From a checkpoint of a small transformer trained on Wikipedia: 12229 steps.
Each number is 128 + 24 x the weight over its row's rms, rounded and kept within 0 to 255. Layers, rows and columns count from 0. Numbers have three digits each. The size before them is the row's rms in percent of the matrix's.

# layer 6 MLP up, 1792x448, rms 0.0843, rows 212-333, columns 56-111
074:129105130117090125141136109155139155136151151102114124128103128139128133106097137162138152093133160116130128154084166094139175120125126156122136064122154090164133069156
072:150136116155108100165117136142104154150145130132106118125135150105132111131104126140109121119137119097132165127086180166138081165126148098130145155173132056132184137138
112:131136116172111093145146125125110170105087184133129095172156139080145104112093141139144111105147126119116140146149151132157133104144114185110126116117127165114141101121
112:133120147136131122143138146117155145086155134119120148141169151148141133108088141121099134082124098136064104147102142148114127144099134139130121133124120168107119136136
080:132166123140109168120134135120140117151131122162106147130118100140131123109124162128095113133127139107145125137133133145099107125130134101102112110119137097130169110128
108:099139126169116144137136125154147123116076146097160124144131118133120116124101121141150174124176146091168175151110168116146131119121107119144087168123129146142152127124
129:116170074095138142115098131162149107107129101106134119118106150108168139121133105097127129099181115088138158103147126127112148149137123140138143153162126111137105108101
097:143119117122144145102078137160109144135140106142120069126110118122136169159148097139126125148129080077172098116118112122098120102120143135120165110104132122140134146118
108:203126132101159176105174125144126129125132129107119141138144122118129097128086112082162147134144115093149127126114120136145116132100119180157142094130040133161113147089
063:160122137128170126081105091146141080118157107136153123101136131119134199124127093170139121091140149141159083148159123148101103125117129154087118103118114115084151145156
129:126106102125076192111111108132130113139118126131147104136184132080179110140076156107129121118142147124095083095157132116123098127113149147095126143158127107104074121144
103:141153159127130112122116122138118139128130171153102156111129119131110111133083080135080096095109172134123143099119152148111078101124145062095083134134142114086076150130
108:117111116107143106148126145153147088129103153079110145122095116110118153143170138151153111137138158089101062152117131124124127138131135158112177117135152101107163131121
103:093109134119106121128105106139126129154112123101163139107125124150103113117124139138097161159170081153067105163163113142116134133159137127172126116167150130162123116115
125:131115129126125140108155126132129118116104157107132157146119140088129066143150172155093144117153151084149106129138144130143138119195116120146111164083113151098106129088
112:100088109134178149100143108090124115141118127152122090168117099135112121153123146152118142128118117138123150094150104155137102128173145140190086122129131126074137102134
112:131145102113107116125105119113099108115162103134128144158137143174098127140136154090126170134117137147153187087117124165157109155192139090144112167120109158093151117132
103:112104108106128151111122151088161134140158139119176123124168162134156166149163154091170117113139143152092124133102119144082178098129099139118135102090096141102108105127
061:161150160183109142151118163111137131142127090122131066148095107118115151107157163124183132133088091123109166113094108113121147115111106125122132144146105141156152146125
117:158144154104125108140140166149136115129127094127170099115159139141106154097107109116147182151126110110171138125157127171089143134133134126143161180119122131156087117121
103:132106113135158107147135174139138150149115105145123101124123145087132095115127118118146084131108125113113124150101118179136151174129137127109095168143107184102177140118
097:099119121110143141118124098135139138116139123136115142169128158130122101115142147137084125159121169119154133132183159109150165140128092134111175178146103154096146131101
111:123146173078093123104129111100102088103108078141105115176097146108123142155112168124134130149174108107124157087151137108158117146114128123135121147157186142158152113156
084:122149140099102126122138117072138171154124171111128108086095175147130160105142112136166139150093160160155159123120104121132143123162117108119144122154159124106163110071
100:134140135129096131110096110111133099163129094133146124185109156088160147130151160167132127104089127085122124164145168113118131128150101105106140124163125102146113114116
104:088171132085117135105120129097133123130078104120141097151154106104087105121102137092104152140115154125154166105123197157139184150124116093129130147138124129118128136103
088:110140152104084136144129103142173110148089081129079108144138113109114103146161158177140097141125158135091122096177092114153158106132142122157151135122157160096132122159
095:087140168119114123101106130088121120147165149161081098111128113117121060107170129174113177105158170150138092121155132166112147132137159143138069091089099100136171104132
092:136142116153106125162096103131143132155120077141154109137152097150133154101126131153135053141137130101157117139170087105085138147135127085148164134188147122127131135113
118:144128107158123159137157154112160165108104152112151165106136115114121124130116093132163120133150132184098146139123160113172113134101076190143079119151170097157107088146
109:118161116116121121190114127146132143141154091134141122126119122147124117126123122136147119154117129137117178105162089100170140113125133187123120122133120166087116120111
120:095158095112126104100102181148108117117156110138108149131135142102151189144142126139149104154146131149112118176139164156103150149148106108137103119146093155099148131145
091:105128127084109110120152173082122116112126085129099093105139123128149138128123159161105100132154094093105082143114111150083175169100142136102106105099102122126145118138
100:138090142154132098145124145119079108152105118130103131154106114147121139161147121130073138148140119132096109093110147109100118148116097137116152170125133115137166098159
101:133141138156117092126139141100123168162097185066106137147128143094176179125149156134136110115142142081172147136103106121148110097129132120121159139115113124144174124107
118:130145138118113155056093134124125121133121128126099105113122141155113094133123125130104141118117126138103133124134134163124135113122157108151141114104109098117097144089
099:145122135119122130138103118092100116142194121127173126109101122147135158098116121128130108135170133164110180179104148087161090123110087177104134134121157113148077095101
100:084171088098149114115124109106094137169117114126118130152133127123089125130109165116089076128138121101124135125142133141104123133157175131132153135104105135119141132167
091:144114161116141108135120127131119093121086140112139137133109191150158108162160143163109135150133136152077126159140114115138133133167097105129143101121145122125126164145
105:130147123125122164120185092094132137132179193092119084112090101094123107164103084126128085133115183133153118146104148104118083127088076131138111130143102088117179145121
092:113133098108144124157149111135122141149089136130121162159115103135115129132133170106109196135133072116176169128155101154158129150105076104158108118167147144123142144086
129:156142158108092107094077170137154130120141089149204150151134162138124113133120146084104139131132119131155134146143136170105128121125084123097164169133122124136075139155
101:102153158102156122139090121122160176130109102072142138093101156153083117137132103165094124118139114067116166096124178128099125124103116112099117112133113149121129132129
096:158125124134121136073105131152157140132094140110124071104115156078129162097131093126130173105099156168094114139107117137125131176119112112126162089153094098112150114173
128:122131124138142116168122106135126138133142183146124140139173114180159129132138123094157189123161134101179127098164131166154095127123109136127103129154156145122118109156
112:065125103127126115121120132123146124133159135119148146128128100126134142135113160104117143173104117121130105149102135106097179125152114131116139142115140144093119096110
102:184121138120116131143184122157123101136122149094116136135142114124079144137149095113130160116144136171132141105109132140117111113137087142116119119135101131135126130173
100:158121105138124099109109089177126094114122118135135120111113119120124129161124131110103136117086133154116160124129134157091152124163148153102146136106126129103135110158
101:102188146153102109150142177097099113119099090134134121116157130140141120131155157181079105126090134092076124090128116102163089156125120126139155132141128095094117123141
088:155142090134126160155137176061088147154152188136121108128118128160090152136110128112125123121126144140104136136138151148139103131151135183095088136113140150139135108163
114:157098161100133121151107115144106101162161131128121134157165104097134143159181109106107150111124113128161113118170158119120146107146125110096122139143100116156123160113
106:156115116090178122106154072105170162147168087070138144111100127100106128119111129112174147136153141083092121117152110156141130128121160129129111124141106159199106120162
104:108118126169108126130168145133113139127103120147146114158110122099146120131117090162097177105101112096113131140113131134126139113160099108132174132134132142147134107144
092:098117123158107173134193146123144094141157102129118149129132113143135140113130138110142123103130192123163084161141094106116157143073130149133108114132106134124118132105
112:141087083118135087131108157139098137162124131128155104091102153082164186151129108125145144140124098117099120123157100134132097126093111108111123135166142133063093128131
078:113110103114116108089151143133159133101071126111130124142123103169146086127143141093127107098070114198103092133145083165123129134140112084164117122119098071139203117144
092:165146088080119092168134134121137126159134116155153146106112150132092172101106103184135133111107153110108125139088142154115095172107124142128162125137153129141128154182
088:115143163169129151138158132114111114122109107161124152158120106157138145132131140143115118138145123130104103168125070087116127140105179135122176158114184131122150149105
099:095109076145178149177135130098131134141115135172141124134115121142157077094131101128148139131137108169114130123124130134123108148141126128116145104130092088170113147150
060:129108140135116146122091113097143134098149103119142140125147168126129115091117115151132150119140158149121132146181122151112097130112101126055137066101131105124136135126
075:128108121151109100136120124152132110159145127142103079101134092148196146145142097152140130094124155053110119083160094124125135099141129131125136126127136139139136155172
107:138131121155074115151162118122138117127170128142129108141124147097157136141118115096103128120098139140112128139130139160143145140104107131095127132149073155113126116111
100:165168128145133127161157107118108109106102146166112202123073124182123101150112093147133167162130136110187152143150096135091129153114105124141154117153116116100151136109
092:115131103121101129173111148117116156129097157133134131117131146137136126128169110086172157117133104093139095135104127111127119124095131158148189100145130157114165124148
079:094119124092122162144101112142129127150123128140115117067119149118135135143164124166129092135163140115154103178107144114126114142153073127136139111097132150119117074182
104:113127137086116170145159173105177087110135133076127157110125130122129104097115107090132173152125110078121146120165120139099169125149162104140117128097138142144155104128
090:120121103123135117127115105159103093134129092118137131106119168126125106123148105134147134112122157070129132122156153164145103128112103149140081106142181111116129138123
100:130168091131086123120120138096123148120127126147130156111112139160144158113136085161132109128102130132115091136103131164151123118108111141111134181113115142131132132108
098:115107159108181115117138129138081149141119095164157092143093120153121126119110148151154074112099126071163112134119132133132154112178130152136155105093122157139185112131
107:176128145115101103129140113116114127081090137126131145105142114109116167135086128124131116118121106147114105137145113128111151123054139161156140148119106142105105123126
102:092148082097142132153109135112140110133119106127118141160095118119154156110110112135104119089121118102127123159146116114127131164124133109102095117078089128156134134141
123:117106085158086174100118108168105161146159194104129169122150113130102130125137129145140114134083155128138155137117137128133153107188111083115129175124137123135149127101
111:112133139136136125121143125135150100145135151122138112182141122167113079113101124162120121086112095149074131169109115128144144149153122156161094147130079142135133107102
092:111138100146150087147111115085138145116158116127132135132122131165117125138150108121123131139132121137134124161164142103139099114106135131107144134109104091148124157144
112:114144101166147150156136176141103142154136133121130139125141119120102124089108150139143058146124106154149110120172141125156105129119112166138134156132063140115116118088
103:137140178111140141130100095111155165138118152121115126090148119148106106137135090117117156173127127130142073109115129137136126160122161115139128107103135102131090131129
107:143145125136179113106132116119093131114148072109094134153172135116121147135190141141129105098129116145113093184148099122159165131102157125119167119145140160138150151131
142:140148105124098140137158129098105110155098155125146109102161174157094118079124122103122162127183139142112123150148143122106184112147123125115131116125118085136098141033
102:170110100121120131150153135123144166156187099119178127111115139101144148124111117146159120103145066088137132082121086143124158125120115141137130125150081121137102122114
116:128151144117112156181122134141134160155115090160096138124152137140158184124156142112133111136135138110098089128162153182106143122115118111110152156092146111141184136157
108:149105161180132157131121111142104141160166095121150075142114132086150129114163130124108135148124182141134110148149127115118143137189112080113151095123105128134122117129
107:200153115140159131148123160131095141123172109137118106135126153150148107144114103120130133131176184163093112104137126145112153110084086106068162159165136131088099125148
120:139082139167134157179109166101125161119129159131101139133109115114118121132129125155096134164136153167077101060142127127158135149111112185158080149125134140114151122084
071:125111128103109171134088137104130124144148124097111154093125156147126148091094144117149115145151090166118131145131122091110140166104078134173139103121114119100089093162
095:149125143157088091130094119159117137127119145175117110115122151105142117166146142180070114155114115156091132183116098134103158100151117122126080134175134120124164129157
100:125186121088135089132162111176145131120146154125122149149135123126107112183130117110137141163113121153173150138146132132121088097145099153125159147165149082130060131105
087:158138182124138186106170136129156102112161142141136134148149139099133125078119190162120125103150105116126142121137132093134161109119134090107133125122119116140121130128
114:105105121098122160162101124102158085119084156092104163111139130131102148069141082132125135127114139102115106138162117140138146134118054086098125132127160137143120107142
079:129128133131116139156092178115130159131147143118156106136145086118152131093122131136114124133150140114139136157125086124103104103125148139062121111167156159152064142135
098:107122143058104200129152125139147121119138132099138156143138149116174139129139122116111101079118136123144107123074099090124154124133106150124127140123109118142148115122
094:174130131124158099137101133116201102172098132157149140122084110072119109108147111136184120172089107130156117117192128122121162154116137128111134165069052160140109150112
106:099142105133160147124131134146120090142153129140154137095147148144155141167117123147147171130142087184093130113139150134152128143129107134086137092088116144148137159142
102:159106124071114096114162135125097141101146159126148096124112089093145092111134090124102130117140126138151128148119128105142162105195159096142115156192142130141100109084
121:130163115134088154126093111119103136132095179136104135140139142102173150095155131118156139146103098114155111122165120159156157093123167091079139081096156141138138096107
098:117110115123123111123115137111092142123167140152161105134111155173096139110149115137110152137141122117171108126099104187139142100102112140159115061117130129127098148100
089:100097160113146178118087109143130139170112116153147110132126132130100152090169143059177169157159063134131125093121139105110129101128110158134105121127172169170124160122
101:102107155094127114105134116071070128101107117155107085125140088137113168084131117116152136124101133127118128137111141132139124089123136135113134133100148107129154126098
090:089157124161156088159102120148084110143147147103155123123130146114138155128160122161091139103112119108093094128141067133116161144143121112105133133149144077127196122156
101:147112151126136089112125109130135127151117155110118129094164145123095146099141115130146087128134113128156098103116104124106164091126132144149094120124137140151132130119
091:122133135104128132135167148116133115139148121152112197111125136147166098156112108167098131151156121141130143141158108113136121178102109121151131061151111124109154073181
107:143126114118132101160108086142130134132107178164134114153130138123100105109159069081116179109126117119111145133147138151158137120157161148095141197128111104175099149165
113:100126176150124136126081105138139105129136144116153138099070122113131125122133139112172139113114133161149114126141111118109109155127135158105130174140116097072150101137
077:134146081174111167170153132154106150119109119154151088145154143147133110130116135095121132117157102147095125097104128152155097139121107128136172134068109125145136105162
107:145114133122116094112135113181140138109133135112159130065130162164138105120151156113102145152131137154133150094167117135108141160091091133139137189087157100117109151126
107:106168149119149126090131125135109128121181136135115146122128139089147190121142138118158141095199139126109178168142113142066107127169141083121114114171129112097146136122
099:141137179151137155161122109150137088126169107129146140109132165120147124141122146112162143131136146153113112133119127120110124124127136124084129118131093128112075117164
072:089130145144135148115126144127098149140120140129077109081140143115102145078141099152171086127150094166134128102169132134131115137170120163189086110143110152163121120113
095:134166122101115064119102096128124109164162155116132113131172125119087139118114133114126133126090092116156107158148140150148138142116107103078075141148141100141147159123
119:137177136149103131139101109113097167100128135154130170119129110111145163157152105112107144163092151125158113115150127140122075132158105117130157107140139133124135148140
086:114120174129143143119124143191080138140138181158168103112102125108156134087130123124102109135110100112139083142157105108131142115114140084105137114082157155122135150119
110:161110145112115101139110120173151113084086099100101157106126127117155141135114108130135108093136102088085104116155124161149135087090147119122126117117110157119110141082
095:094072103134109156138157103126145109092133097119138090162177060078078131130117156144127137118126078102174084133141162137104117111143119119130093098100143110151138099150
085:125073092103134110092079123105111113112134104109134079169113128148112138162081164082111119121146149147165112094139143120139140137130115131105096109142125145126114125160
116:135126131106126159125144156161127117138126155089097163114102124094128117129129137119099113115129096134121107163100128125142153107109115116149114116146110129160093093127
102:086112140094119116166074143170126114121146181138119114132161125159050118115114098098145147127068179144166145145123101146157106101157123125136127113120119109136100142171
102:117140151117141190138146116177097122112113116177159137165140081130120107105137139104146102155118120139122144125137133124103079134081120123126118149099154100139117137102
106:113113137103121182092120113094125167118116109127110101108102148124109196115158102152120160128145096204085141161152165115125134146070156121137112060156174119111140121116
088:145076133127142124131168127104098154121156125118182102137164145142143090175121129113118145112096097131148140139133149145135113150158096129116144100118084133159133127148
114:142145106141151092122103169115106111133152100133135137141096152086201087129097086119142116185132130133149132159142126114142147145124170086110114200129135145093121143116
098:160161106135152137130151157096168148135129149130082144153153102160118156117164130145107134151088193142136133114169102139114139134133092130109132132123103151133148156114
097:150126190151107125149108126137124118181156096166116155152123124149131131101152155152105135166144127088119133142108109140078157174139154128143131130139106130132130105140
104:157184151160141137099156121091130111146117122165114121119161165192068163108106149112169183088123122127132126128128149083104101145106115124057170129167143139124120138128
# layer 6 MLP down (transposed), 1792x448, rms 0.127, rows 212-333, columns 56-111
076:184169149123135143108102141142143134173165139081105133108181106107104136109123118169095130135110103154087134121086126126116119099152136151107106148115143119117159128146
072:124170147086126139171099117175143113132144151184141094133137141094145134153161116121143122163168141128141094136146109138119151127103118111158170131134149096140089122110
104:096167136100154145144128118129136105130121124146122124140105110141135172126187174123157114135128141119141152110109118135156113129089108135133133162095126133171168142157
102:102120105113102119138146123097109136143123164134067172127081141107110131158124148124077136125123096120137126100163152071132159140150122104158114092108119124129166127133
087:129106130159118129121138150148167149095149181115083123144138142083126115127134161139158131101156138124160111098147142093169139161123172122113098127103137140153106140110
105:114134107136107130103088167148134101145108107122142125129106182180102138126113127122177123121086147109094094123118158157112123123086140134127098131121186141094109132168
124:094141119169156147120133116129044113140106170133194156124083117118153140129173162124169125155142083163090155120195110085154159108141111081114139132158151136129131133067
089:129153134135098156157163101158110107149123119125091172115188144132108096130142124129110115158070160112084151153105144157122145122109161123141071130114155083165136117153
104:142109128107097145182148145095128142143074104110105103135164124131131122092126141131114088159158133136128133148106125127139137150143110091122125122119118135126059141084
065:133115134143121135103117157121139144109110148170151126131121119188095133167141151137131152109117145157129127157150119119182152140173120101105120151136136113106162152176
118:122134128124123136134119119123119120137121110107075127148102138151106169061149096182109134154104126168142102127135102164156095128115099108176090148162134090128160115096
098:117126092083107143122099097125167153146155114125137120141128110117172181092137119113175103125140084122129154118153106144146181089146120146158185130158079132143141097176
106:128127069104110115100145123162131177124141124110102098121087158100120108152135142109148113123104082143089154149127098141151137126109092151156111160168172164092076160082
097:168132107153126142107131108108141137154166132171114141116112135147134077141091171107173144139147142163132098096118124136145113140159100113106173165104150123108127115151
143:100129169142102166087148117113104145156091126119191137143186145131115116116120095129111103122131128141098165165128094091109136125080154106163132155189144144109122165150
105:117149121131088108134128150149119139149164132141078152068147147131161157133154116100126106148151129117123138177126152152106146189138114123088158105146189121140122101115
108:155158148128147120100113169081117114134180129161142124125096094114119126125155119152107157073175117112128148099144153130135132160129113107157116079147145148107139160115
100:160125142148152132083115090144145092130112113125179129128126133135139114080090169138130135149112090118125130134125135116141117124101119126106144088132090110144073118106
056:153121124150126130113142109145126153116119130121124175108152126177110129112103149114059132132142098130158105131124141139154125096120098102140102143106150149108116079164
108:138138107155152149108109086134138144112154118141084155118114125133112094116121123124132138127116158124164127112114157148142141127083147091119132076139120087097134111114
118:106112163161124188129111137099085121123118115097134191145136112098144107123149136105151204168172172128114110120142124106096092112115137131121123112127135100164137147149
097:155095154141114123099140150162120140126136088100088076079140113129123138147105135115166112120082130146124173130103089120129124102134159151134137127119137105154139129120
105:142141152122112111105115060152159139126109129079145128143139147113110126108138130154166105129118150130091133135138119141104118083131129120137139116168141148135133171089
088:100077127137139148091117126142160123137157158099192148133153094138145148133121139137130137112121128106094117141088112129093125109169131125135116168103114130082111078120
102:144107164122150116150136115121100145130147135122096132135142147153156106103109149113126136152115133109134131130137107148173133095114126151150086143134117114167115131127
101:041114137110106100128146118120079130115124099128143109077145095085109135164153165139097139158129131148134101128089138138143150136130166180141121126096141130124109144114
084:139046137095122138151115128116121124106122112150174075075128148114112160171085100091104137162155100122137135149125155108162120103100141126157096147088135122138104147146
090:135117121145129139109152153153125094084107141111145162140145132136133156137159121156169105123118166130084157074121121118147119096115145118089141173152124153108127151122
093:134106059123144140120163131155145151105136129113076151088172130155143098076109155146132159112132133098103152134130155074162096125120090143125116123168103133161104124134
118:181109125102142113130098080114119117118125155093098156166067110155127141115115130144110125111113113124171115120122122136124136106102143093076131094149159119129168157122
114:121128111112177139151126167144138116129132119132113190105117168124116140099150177145097074115085131129112140093108142115179088129173079162148091136096092141085121137132
116:170131107170121159101123116098116155133164157120089147110125129139120113163136096146163154134135153107187112101130154138131130123127101088095127114120138081124133150142
091:140105105094157104110132135107122138136140163110103128129151144110117104121142102139117120152116143133162142121129135120151136135139096120084093126144156107121111129154
096:127121140141129150131170145133131063116111134097137129130158138166116117128108139153170126128089109113162100113132125167154125148098122149134148134162132103132122179176
098:114114090124124127135106126125120118138126107151117120141129107123163146130094096149141154129089130102154153105108121097178101065107152136137131121151108118151141139096
119:141133111118095141114111176155163143167098151119126164093152160164144155103129137157173134101123162161116128132104124115081098138141136167132147163116158155136111143123
098:130118106152171115173126125153095097107126102118119159141157091123130129156180131127157137144124112125138114111133118143157180129146124089149156116133137096149119108123
110:163091118138108090111166112111151121139140171172154119110134078115126103100144135103113164081142205143098141123136135086141138131184128134160072128107161108158126179145
095:152139190136144146136176164151194147155132130139119179148135119104155112130118116146081108157126144094108127106129153125113161150156139065126134114119131183129155149145
105:118125165084129117135124122088089107131140165170116120129106130127142104102136143093139143124133094133143149130153121126178174163076148146120100140095125153140123160171
092:072086135122169109147110114114072150138079144129093104107129100116130091144100161086143145144140129125174136138125134076167096133138136120112123097151096124138182126121
120:110128117149100148124093093131144135101139101132139118119077139150124130101113110127124113122115108090172136083102113112161124091128144102137073157148100152132135123126
095:123143125129151158113177148119128123155132145069128129104102139149145102143121132135172090137134152106143110079109126133124129134127165114127113114117132157137135128101
095:156118133125115115155113109131131120125161111128126141181171120170115129132169122111173145131158139159120113107096095142111149161106107124108136136079137152116141117127
130:132105130108137128137166117138103154115117136089109102141106158103142156165128114106140128149143103083162123157123169161125158163154125121135144121170098102162155137199
103:143152188147099125114127162151131121117131126126128101142136085139173154123107141085140071138169157171128133157161117160118161105110144149129133093120099114105149133118
110:172104118089114096140143129128097113137088125090153108169134131150109125136141089130134107132120135139181122131127134132091128087096142149116118111102129137133094169154
096:133142098142124131133124156145129121120131149101206144138135133153124134095161089158134114100113121091123164112144143176086133129089127102140157106150166084152109147138
104:161151133140160098162082124143152164140161089127155128134149117100110132167116126132099144112103144105101100142138156113115153135201150139127151089142131070118146109094
093:125116137117094151124146127131134119123160094114142115107132142055114143098179152115100157132130103125141133110140067115148111139126124151117134131188148160095086102155
107:165166119131153144109129179093131137117077117099150136138117153184150123083118087139116150115127152139133132122127085138077134116095168135107126129128161134099121115120
095:139103143132094141158145152135067102116108159132074107130132147164113145132118085144139136101077130108156169177146136121112093145109169127163141135114109144133143115156
107:137094120130147143115121163158127161143152152091133135112156102147141077128144128124109133169115139165099129138143130166059099122115171139100127139145113134138131136132
092:123121131173110165119136117107152083137134136145130086140139123167146129083156163191077141153171137075141110153175147115108084096137105145090108107125116108136144126158
112:168104182142095083129150113105116141104133118121101128102105084111158123146125145120126125146097152126116119131083139103163133116123102106097111125128107137137111147138
073:127162134087108134107119145133133122091149117120145141141150123098109149092093190097084122090173141152119165096122148135123120141149109186122106087152103149162093108122
087:129151153137136159157166126112144171125124125149108143116126153140138138096103090171164135115105134126118156081095109136158131098134126107117144163134142110146125138116
086:159121092162138118121146102099109187146116127150138140110091138117162117154095120134126133102103144100132113078142166141126141123106111143132103159087135142087118152090
092:143142117130122135096143123171138146148105105105107111128119167117126117170120131134084133139119165052183103088116149132141127118121127127139105141144133136096111107091
065:103120123171115119115114152106140103146164123115095111114123119142129152122129120140168145136126104109110112130153118137132139111141126178149157128166123122132152172116
076:144120101139111116110111112135134124138154155134106150155105103139118181119107143123134178137144114123180104159148107148155127122177133100133131148168163155114137105125
106:144149097150100132141126125085101147140124128129126129154097102126135134092138134158146135088140125151119153141118137167111113110139110098158123095174105116150140116144
111:159131156134166159165159147109103086106130131159136126147091163141149106120081115107124115088157117135117150112104142143102111138136188154136131101151077135104143164119
094:132126146159120150093112107126119143155184152162101149113162172119164107101085159157111143108155165133125088172129124110173147162161115120127125121146101104133210152136
076:163146131168155135142167141099113145091128130131109138166123121079167129112153100109117129105191143137109146124129129109167110097137158157134081150139129124103078163132
108:106138127119142090118126134110145127143128116128105089131134121114141105090104101112136109152107142069155131124113134120131137137066134103169103122144115115133103149193
093:118089105108171129125139181079141124120196125169145108139093126151141113105098145121122144110089136125103159094128134071160118128188137111158105094112129109112176137129
096:144122182165123123120124128099159106165127099085137095124130106093104147111086149096085164143142133144162118112135152105140122124111129125151120126138147087145111113145
102:082152149113114101121108163135162098164117139101131156151138123144137116144111103081137115084151103100098184122083163102147126122090105142104108163127156137091107146125
108:062132144151120086122103134159098124193142134137120124123155128107127126102164123135139127136156121141100160095108090109140102142138118144128155105124156097154128156129
097:131088111132137131111099096149148130157107122143142113132147123179156148130109104070162109126128179137121103105148134142156152141156123138127171151113095060103130115185
164:122131145099123171112147131110130142155091154146255149115119115139130117135136122096116110102125107141103138107106138140114126135101132088142114127113123143092118167143
114:118148109167130119161165155115147125149125118163119127081137114167151134090144129131133121134103129140115130145110168130132147128110143094126137127135157082169180151165
102:100105126094164112107105115172154160086116117099105136134115113127135147133144101107094132075147133150137128141152115155105123145107149114107120096115108166121111146135
109:101106123098122128129131161132148105111174136098104148118117149110136129129129153111124138162114137116132130168083135130125111137166165107076148128127130099116141123113
105:132106176139127167187068090131174142144163152164132149124132176130159096111124121144081127090086086132110114131127127101121124095131104142140133084142107168144114109137
097:116124142126103127145080147122142110130152125178061128130118113115120126074085135117130124131092102122181116075137102144129131103121111132116112161086140131116137137177
133:126144135186149116161100108144089159144117141098073095106132111122118157175138100122156116141117153124148152146120132117115171110132144150135132108120120097126178081141
094:123100156158121111118118129090163135098131159079138082131150114140133106120127126147141155127121142115117112134148123141126163126212109096147176131133188138124143128141
120:097131073141157123119137119127139146130097099145125129144114148136121142134127116122127145072139150156188117060103105091145086093110091105156115156138097130104074134125
100:102119146124116104102155142154117105126108144148146117119119144146134089120096092117147173136105104081123123124149148072155145154167095090135083141135153099104121099112
111:120110121141116128155157121120170109160112151124120103161166133138138093162139116114063137131116177067097144160117132118090107104128110094117125112157114089141123146112
109:152139152097134141128190150144110134145126161079138160121136141113086090120129127102166141121165143124116149111073126132053144145065146078115147086106139125089177161114
070:121188107137108129133096144148124166135116128134130194116110107135107147126131148097109131123136135141169128138086147081099124097132117125142134126057115122115106135118
084:124125148093124126149104099118119101153160131099137163128086120144068136091143148075126139081125180104140151079101169142117127141103123052111116116094115136096112129113
094:124118149114157155111119092151140168129146149110110140129141156132173145069119096138117120140135163141133132137130141128136137156114130179121113100098105121109157155119
085:127127132101144120144118111122149130105108100129108100112118126140085072130085140147150165115141070134135138172162082109127123130111128162168152139171149102108076135128
113:134085155126073128149143124071134126087152113168153120167128147120137106116131138127122117127116134147184150138140092123112146097106149147125161140165125115101091111170
080:153151185115140092131154148136112103160160117179158161142113118143144089172166110103145102110119149140119111132155156070115156087155119122130139159114159120136117165116
100:132116116146134083120123086109158123130118121179225144109086139103149115153129106155146119156164136129113085138095112128133125145177162137127156136109149110114097118116
087:140123115139132137123139098139112157118079116118103091138112090132119163137150116150120121125161139109147136108143170139158116101123134124099121126114149094103100104162
107:159102166135158108129121120126118149134108161097120120121158122154132134131145114153172152133164143140156152142105128146178127150088160133169147140134153147138119143144
098:139156073105093155128148147094132105128184130120176099138114173159118138146133150129116112120130121107108092176166113091214126107168159126152098140140091120190094090160
122:152107167154125130117167131145097125109120124137130134106115145095161149123102148131123127111103102114130158103078097128140115124164126105098111137109123114132174119114
107:104144098141098156114130128109111163105143119118145110097139109155110168133089110169121122141127107093115152087124127114106099167178131137139118101142156111154149135152
085:099161114101106133136127115100115110107099148111120149134180141175131100147130059099121119106116135164121115145158167119164136130116164134136088176162139113129160155165
105:118138137117132118117173151092096142124127157169135101127170130156128130113135088126135113135141135147139156147127164148088131133099130120118085137176116128147127128164
087:125131097133114150136147172125109098132114149136147123149100096110116100128109127116125139146147123127183102078149127142087108145150158136131125125098151110120151116114
099:114153109148086116086129142127115169167159127180165141135114110133110147132110137116164146139110133103140125099164117144154112166098137150141126135124159121107189117119
089:135108127111143171091101137129148108115153130056130096114129117155127112072158137125150112143112131128120101135111141143114173103066121096091126159119124132179094151109
103:140138144120117099119181141142157067164134104147136144152148180169146158145150139132134104118127146109119138156135101111110142113157125065174148138124092149136127175147
122:120138092151105121142129148157172153145102059130141151149132162087100146124131115158168164133157135144139132108122108111138104130095122114116113166110150149136144112128
073:144141104141127128097129083143158109104165148127140111146130138097143117107124119132125159137101164147135148132099099086143127090165151095132123129138104119119067135119
104:089130143140178148114140127123125114142105151131123148141155118149144113159090175110088131133137136151086100166190166136115175139135102135134153099126128134155217142129
109:133067129161144144145112138091153132150150094111109123121091136077113134134137121092104116121176178158094117139118099112124113120153149105137127085109144107150137125080
097:140166159141139128140149151148112117104082107149110116130153101125143111109108145129074131113143133123145114136129123130128166137107148121132135146144118120164142103157
068:135178130096138117139149141095142146115158128137111177130120110132175145137128142134089104159117083104092131165151114155137167098155171111095125109095122111138133126094
093:091144130114169129109125116121087094114113160141119111123103143159107143120126121098114102115150141106131104136140163122144147097126142172145125084113156115109129077089
119:116117151090169115109135080124098134135131105108159099108124103135170159129131123122120106132165117094120129129122156137127145143106124144115168105155164121126124131126
083:141107146114137140121154125123130089150149108119113101077101144161168082167130173110154125067058114114162153127138142144134117143106166169136109098132129160154102150111
101:129106107110106112162150128081101106159115149154092125145109147109087104108128179131095117177123156150158181086131115116151145171168136144130133095143104094146142132154
101:172184142165117126115157127130116130121132113116130119124130124074096178104086093107152100113090103130143178138118135139126111119134114127108110130130128117168144131164
089:149124105117122116114176150139094088115124146139174107113083114124108103115149126092137131104132138150125139123085144121103103156095112159132132122150104162156101166133
122:142118096094107145128100110160113119121078099142140149118090110137142139081118115093122177143132139128127174101147094130112136119080126125079165137124098118143100145134
092:069158141129133114151131133137094116132134121148113187123154131150096102063138155127123127103146105105118124127147106128112124114149120132091113120103122160117111082146
100:149141129186108113142072118108134155106141105130176129072128141110149070138131110154116102119106103096124129094138137145139081116121098156147122107133089134119131128129
099:134092112087111134157106119146069146158096154088127147104146094153137127152078150137129105163116116106154093196097160154113100112153099122112134118092099114112171123109
083:172172134151114131148131135113082174132157128113145139111108073135104153117146097159125120156144144153131141130121146099119139149146123136108091138120142152102149125111
111:121128106131146124136145115085113123147160136148138107117140150163182164135122121107137079097091119107119131134125160131171119134125130091133107118182112152119159122119
098:101108142153124108120159154140115124109085076177093115116127135155126147163113139126105142149100107129137142137126171100114135168120150125104083144152108139153108137112
099:143153113143126149171125131115161073107111143131094153128147154161090096136124100165139142175125109142123129096129093136113095125134139103099131093096169118116106128137
104:148120124099128150107079139106133085113122153104114119177151102123127144141130104153119142080177130116083144169136115150098133149135110106121134085113136107150116113123